Part of a small language model's weights: a variant of Adam for these matrices.
Each number is 128 + 32 x the weight over its row's rms, rounded and kept within 0 to 255. Layers, rows and columns count from 0. Numbers have three digits each. The size before them is the row's rms in percent of the matrix's.

# up: layer 8 MLP up, 384x192, rms 0.0477, rows 193-239, columns 128-191
# down: layer 8 MLP down (transposed), 384x192, rms 0.0355, rows 193-238, columns 128-191
up193 097:082147111070103125131077146112138143118083151151155064103079111180121140121094175082075124087102144145174119128129135099129147120088135162101071125156123108164127146229107132128146137059155115
down193 097:123119103119095130127158078094143130098113122087119153116103127072141165115118132157137103159144086140174094067145104115140149085127158152168173036143161102110164154115134168109125102170116094
up194 099:100124108111105125130119132134104149100089143150142152084164071103116151139091116136118189088091152094174109140144154136100134080125110176104113088075120133172130132158117168074082106134149069
down194 098:131125159130156207147110109139127103184160131082091093136147138135149144204164135081123149117172136108120137156115091178155142157145128113059129176127176145176167079060126165145126151105116054
up195 102:133148100126095111143163073119086184129105192180150038140173142143117180058097159117129057139084142090145100144174125103100133166151116152122176093107106157147137073170151161168149149150128121
down195 098:170149149122147164140150172127167116129125094101157141129085151096168130157092139155118126129187143125133087161107150116119169121094103118129168158145108159130119110058172131106088176100087117
up196 094:100197149115191104082081154088128078139054146150148093120135103130187086175118151062105122057147149134128113117078133053144173109134100122167161146132152134145136156139185148113116129095137170
down196 102:133143111072062126151127160133146125116129097148134144137089133112108122134105105148160150194117092109129147104104135130081092189139103109104118058082161138166136076105072086126140144108106118
up197 101:092111106147087093132135124201132145131162221086159124143115077127047159045069149162151095150157134160135098113147136175117087144114143071166131122164113168165126158158104176145166100150078132
down197 097:073108148149160122176127185118134153192069148159133148122169140128139089126088169076112123134181192103106213127149116142148121116114155098117105159155129137121133106079155172084142117159156124
up198 100:145202146087140105171128092153109067136130125122061169112128057186184187100152115086161117177141133161159109106113112146202106157170110110137158082157084114134186199166158171108121122090159122
down198 105:146095191167137162195225174143152118088210114093134064126123134098080153116121138161126128106117050135166112168112116077139073128140148140100129120042097151096097063135109172098204120105094181
up199 095:116143174110123151104104165112064147090146132151120117082090115136126140162122144245111200150153165152095174095158127123090129124096163146130165099147068159129119165101132120132139104138128138
down199 092:156151118106124122142161144170163077142148110155087144121147107119162179146124151144092141114112124174098112148144126148148107116083129173132156167132138147071109135152157125064105147072166093
up200 101:139108114103141114103180120147135092129160132108143106148141091148137114115160122151140131154090153147134129109209115133138168166079168114119135181128131084112140080179140096135105151173096113
down200 098:159160105106097125139166137090160126135088104103092161123187098106136146174103088087076135159116148154087116114103139057155126135117130087063084123110103126140167142123082156169145111122069129
up201 104:103095117155141135150135091105147119091095150096171088149164110200135179130127155133188111138165124160183134076139142117111133156089086141132178095141152164168119113149088126105089112063089139
down201 095:129134159099156129121161180119071163126131072137123085131093125104190082095079100141067124112133131160174180106095161135124093118119158116115147136146122168150161120141094183123145118158126100
up202 103:122185117105124095123185161089120073061102125109147134144105086126115122159115130191159136126132195128146138143146156168143075126127116100123153098127151093140079163190124102071179176175134113
down202 116:136125109176110080156094112118143124112122102085112073098117156048185193115120130145187146083131131152117097125099110075088156126133105096159148131071135126196122129128091152091138131078127151
up203 101:115152154164113127107155062212119125132160187152152152139155134086147169184070109096080111123145117145151150137146092135119111156089196138077114077170100155119127168089117124112099149148104145
down203 101:171090116151073141144090151108145168100101157139070111168100117113137163072143108157119084125132142104150104159114147129109116179161071173137120107111112133138140081147128152146175135103121152
up204 098:147143200165165123103138083193121140107171141087120073094128107192094156122106128123126073118138066108130133117146187175118116146121152090062139118115163165118115128121033142144149125120095122
down204 106:170146169123096108126185120122129095102107136143120172120142158120116137108096155170133202137155153130088125083138124155144125171078203067138120137107172187123159142129130160169150102137188106
up205 105:095121092145160076154104113129168104068090129131107095122110130152114130212084136164129166091118139171116140132135118144116102089147169086069119207140107106158121130126084170109131135157106150
down205 099:153136119082145128118164143096116115124174106142139152153138154085098124146139132100099119188160093142089154156087129139107142118053089145066115114072095085154089091109119095130153112139134105
up206 106:116117103135094134112102093132137113103086106144069130142121107144127136171088152136163102121109172181157146172134143119145084093072089123144126181146122075171109090120104157116152086152201105
down206 107:108115190142158124145071135083101158124072143118146098077124095139135110079107141170135078185115110083110103118122055109077169158150135105137168097131167144185142132138187153131094144144096137
up207 101:070098083064131149127118070097139137178110184124086110172099152136133139144126086101132138117172189088093178155145184160156192117140103128098169060083142117196129123139084145125135076145105091
down207 087:128206131167151104123102128020042139177140085167175102173114174200099106111111136145131114126121118150131158103100105187115137100151182096060121101175056100159108141075151106135098095122131102
up208 096:135161077150157055106048066110097106127119179056138117095129116093085193159137144150089159080112101071090133100189115183072141151139126146128128122137043138098153079136075176133116110130159093
down208 090:063123127035063127148187099162090151161110132172152229135161148078167157165143108094134085172114080170086094139062146172197111132144104070140109156136111129115095157078136083093150147118117107
up209 104:096128123107126056109091105123127157112039137162154126168125087121070186095119118173129156152097156105111169112152132115165127140105096184165136162116157139147116158110144170165106123114100147
down209 098:130126139142093166116090145150068154114145140166114130115140133126145170172090129116130070076156102125114148124078134127130108155096132110062093124114116117087142091134104109122146138120164075
up210 094:143094099053186116123229187074175144126117155109060072150116117165134118160109210132176137142143133190117151148162170119157104133071106123095121143127084081093118165110093123181090138147159099
down210 090:112141108148101111069133149140181121136157078145133148127148119145100173130055131099100092130145139133131144109122126153196187101124168143113147045124139148139183129113126080105176095142183133
up211 102:164084130142244142130142092171103089093100137126127083185131143163124154193167119141137121134099126168158173099099098097150096157111112148141129145062096202112101136090122130164131180129094114
down211 102:116135129122131173184118118132165130139145168111136233122155073082142156119128145160070190159161140117077144151110099145178141201086124142087151202090151122133191112142132135139126107133117057
up212 087:153133167050186096098125111159137098126106137104126127115155158166118090158138088137163081068136113093127170136089203116163138101159183146151148126061100125144158210157075202164172144132086112
down212 090:111116137150132163184087106131137141150157160143150170112187143114085107119140101105126137120179090152127166136185125134122113067081097126122117164110167102057113106140177043147120149128122094
up213 098:108129083115084089140114152071133123122125118165097082086162146172172132058071078108107166134168128100144111146127137160083165155178138132177127140126116100122104122177110161138140129166132140
down213 090:152102112148159140168138127114133116163120171109102106167103171114120118106087178143125141151133117077096094180091108144155028124160140128114154120147114125092099103103165126153121169136100053
up214 108:158128112117145114118128169132151095100092106092127093164131119156140127184115140037130129114104116109141133137222150111132119135030094173117094096111090190096070135167142158161127036136143082
down214 107:053144122074068130100125173110104130175137131151103208142178082147119094080102118167147146151092098212110160074086148126088201113171161096136141174138175079109126106107145126166066171097108154
up215 098:116140073179139082084083147117066109090127177135106107105134178073135145180076151100111145116115140150168176148136116138161149141046117118152164127132092138063136131119141144099102134138096098
down215 095:142166082155113126191097145117172153144103165183144156116082128123140114136118126103149108099156087084148120131137184138109087120191127183131105123136085146107091076165168106095120095109112139
up216 099:090123068088160117134095089115151111124151190071135178125084163141160185165104089103104128133129182138155127138089131202055124131069128126162091093160166105134089177200109142147150110092144118
down216 097:197174130171122248174134170039176135138141117182120150143095096119123067114140129176169109131114105091102128102118069131124115142133182142131076162139089153129165138074103122120142130167086153
up217 104:092143146141141173146174095089085071154142134096057128154122141178151110176175125137181129128108152125150201195166183097131141102087142100112121080164109124125077131143138136212138132152116143
down217 105:100127144125185059113109103096123153161131140204152077115160161117155139139118225097122148097062136177169102096081160107100128169133100134097118138082198140140129127095160076092150081142146107
up218 102:123168181096125119099190134112091119094149148121132079131112146137164130118128134092116156141125110195149156177153147172191167143134128139144115111141159158075067153130129106131134128167086046
down218 105:151144108159118119136099135113080108136133142143135086143103096111114160078117130173144116081146079130142159100089146117164178149115117086116196149126083097115149131077189113099091167177099170
up219 092:098112101107169128136151106170142121137125169139172152145120119062108133145124128116096152124126169184175143148060094149130099099150108128151114118123149136113093149140189143124099127127166142
down219 087:142152136098064129118135156105123152170134081114154143125207135104163161138123130158093096143177170160125155169187103168112128056175168127074095119103139079178151106101055094128101100088147168
up220 104:093204113159131156073160107142096137094128208123133130114124121058117138059095085221100142132064097116129093093150135122070188159150088152095114085154096154168084114176135109120075111155109116
down220 108:173169129106128151103138136135115189149141179106173107081067097143128147088122118158123098124153119134141073106095110111084105119172140150199106077143083128100103092140071124137131100113121165
up221 103:103107082147095109049142107132140162091109151148082104131094113133137128140183125126095175112152140147123144148099116163156149124138099153117176151123182144101141111210151111118124184128176144
down221 106:125141124134160185045115120114107140116120174103109100145124104079139152058119114168085139093153199109139123154152096087105172112107158159123185106062144006087169075093143173140124113109143172
up222 098:135084104134166109075160159148158074125175164122062116188075104153163118128121100110169117121101106060125106085152104095140183118127126089088183147101088147203185123133156118136107137178120127
down222 102:180119152079116099175139157174076140146109091137124119091103118150201136140176118187095173162139133119137123111171182169073106090135128085127157100172121132038152105132110112108140116112108075
up223 112:144114133121122107140194110160140000152187175120109157105124125148197117158130171077167138152072134103175102128155122151149089146146098165171151108159057123103116169157150158089109149188125132
down223 105:113118133151143150120143116192063173163094118124074125089137119176134107118190103169135165129111141077118116114156096149122127147128182142181101094175169099159171121152159131143133115154172130
up224 095:112118119117159083121133129142149130121104131138115111095102116104145152173155110198226121134117147098136152118128110131189121095148163126173090150126138123073156155164115190152120047116112077
down224 094:094177122127126083074106132073154127168144072121157102157156127083142116089165107096084139118142090183136065106120154135114164154094115100164065123032161121174084146116114134131122119079109100
up225 090:129098105141148141133086164158115083164174121094146100125082153112243116173137126133108074094123146105122106093098096164157160152138109196184152129191125098079141161148115138099116149132126133
down225 091:104070145109158120105156112154090160117091144112162111126136083096188096106107179119131222165079151090103225144099142135176097114164122144118103189148115159166075184095099197166136129135102110
up226 100:143137107102127103087130155135143166112136113131123067081066150149103156161177144085110148135105124079112104139128124159122143126159166145141080138171116143136074133167094109151058125149089109
down226 099:148166096187099117195159170129149139150126155144065074161129162095163128130103148145155160098144129134111090116108128164096094091126159125100154102093123088130181118107154218146165129136133065
up227 100:132156139102133172098148182152085108124096069112117102132145142140095137140099160137058148134152131135147106113154177154182149131120139138173120050096054162134103169144106102095181142102084157
down227 103:129137140084140099182099082091190143142109089105104174103128150113133136125148117171151147121133145122138111174115098165156136108134137137081093121127171098091094127113077129140089097117122121
up228 096:103061102173117056107123166172114096056069104101154158102145087157117134176121074173137146144146166157134127128080113166103145110136188171144163104112099114093169186155124128147140103089142117
down228 092:115170118164163212087137146088167145179112175104097133151127115116157087131150171138153175149076083122083140152152082104075054098099111115079143163104120166198170097147207117107119107120131121
up229 105:091194089088165144097137163084093041165099101107134112123177093091173168131125139102131186106126165139134151154105162116140166115169113138083164108129125201184086117089141131068143179210121076
down229 105:155106123119129087153111142090199193147110146080131085107079092143192127084143089140148090112143139109123168119157135126166094153172173127163137154074149135110120138174183094189076138146117135
up230 099:131116192124076140122173107157141112177134089149127133118172070098122155156166165167113149081072098151100136203160113155172153120119144132080125122175147139146070134147134171207141192185095088
down230 100:120161124127116126122098144128138119070102146162091128112078168094087155128107153099109166140116155124113140106155139106186060080137167061174139075062171144101135164112137053135077140138149091
up231 098:110126135110094123134122095137134113079139106119061112120118109104119146074083134088129182147101159115122138139169164134147091117145160102137154108162155073101114108131150151116176151182105103
down231 109:150160134139153159133107158125117144190100093108153119093155170108118144178148151131152131145127145138090133159058112147119192159083141106123128179106080144142182094117127063183101102122112118
up232 102:123109103174176131085119105096101147117148109152072086122174111121126105165109143163180193088186165206112125145105161118091143138093162151177184092152124145133090154105102180143187097074120111
down232 091:138079127150068169174141141117164116073144075125180147100087085081125120135099161101139147101135157130154118146160129079148108138151141137082108107079155178117135107132134170170136095202098103
up233 094:115126149075176119112112111123109076142153140112147057127081154134162145143117104108146106132117072160179214104075122142110195168079164185185124153134116148139088139141158141140196157113167105
down233 100:141133139124149187132153106144155151134083116157116160131120127099195135081085166088131177119114142129120112149129122133137070136166179118083115176121123132108122156139149190172145130188146110
up234 102:151131123118108113125149097176132155105117100139100105130170133153116181126139186139175123073077148089135147210087141173061095134162135088173146120134125114128178149131145129081092168137125116
down234 097:133090163131067109082063097112128183119112171110167141163046099105110146100118122213107119142098099164152088146115092079129144126156113134162126159118123137148126113137076117166116174119117141
up235 105:121148119112167106088144134060131131088089204103106111097067132144099117122134140160172136121130142109203098136107120119144128109135168187122114144141106104120103128143099106095161112124043119
down235 107:128101161156117151160125177086131099072132113108162134113123099099080141125196086156091113111141106122137100130083103103132143137150159153142077138153135081101174092114099147158147182111103145
up236 108:096115125071152050117118107191109133093144143129163114131160099127136121162072125084170127097141118123164107125137120106171131169099028103175179130134090168083113169163057207165111145118106136
down236 102:130160124102089170144148152168100083102113192154116104117083112071130107115080138123097122108178122151130184172138159183133125100079177124170153137134160131085136151083087149131099071156157131
up237 101:140138064109139107063146116045136118082141129189157086107167150166068083185126166093156116093136138155150076108144167125112147091116157122112092059126119100113075141121119143124154166197139134
down237 108:134081153082158164161144138081145095097118047105120165141106160103116070123161104100116102149090130140136133114118115126104082102065057137127133145153150145132162102091140128083136119133129096
up238 097:138150128131170153122145132190117130070142169156102123140127119154147074070080191122119086137131123135104156124171130107130134081129085124102120136114097221076088129153054153090141129113160121
down238 097:068053062127119117116110114141134147142103165107147137113086093130127179057122093107085160096111151085142095135116135109094161103124159167133183135132126072141150078144134064165148107176111104
up239 099:113115113107112115112139130110118142119150143139134153113203133165108114116075161143134133155121110139125146170166079162130094162093126104187101096098127085151093149135140136114179160110049096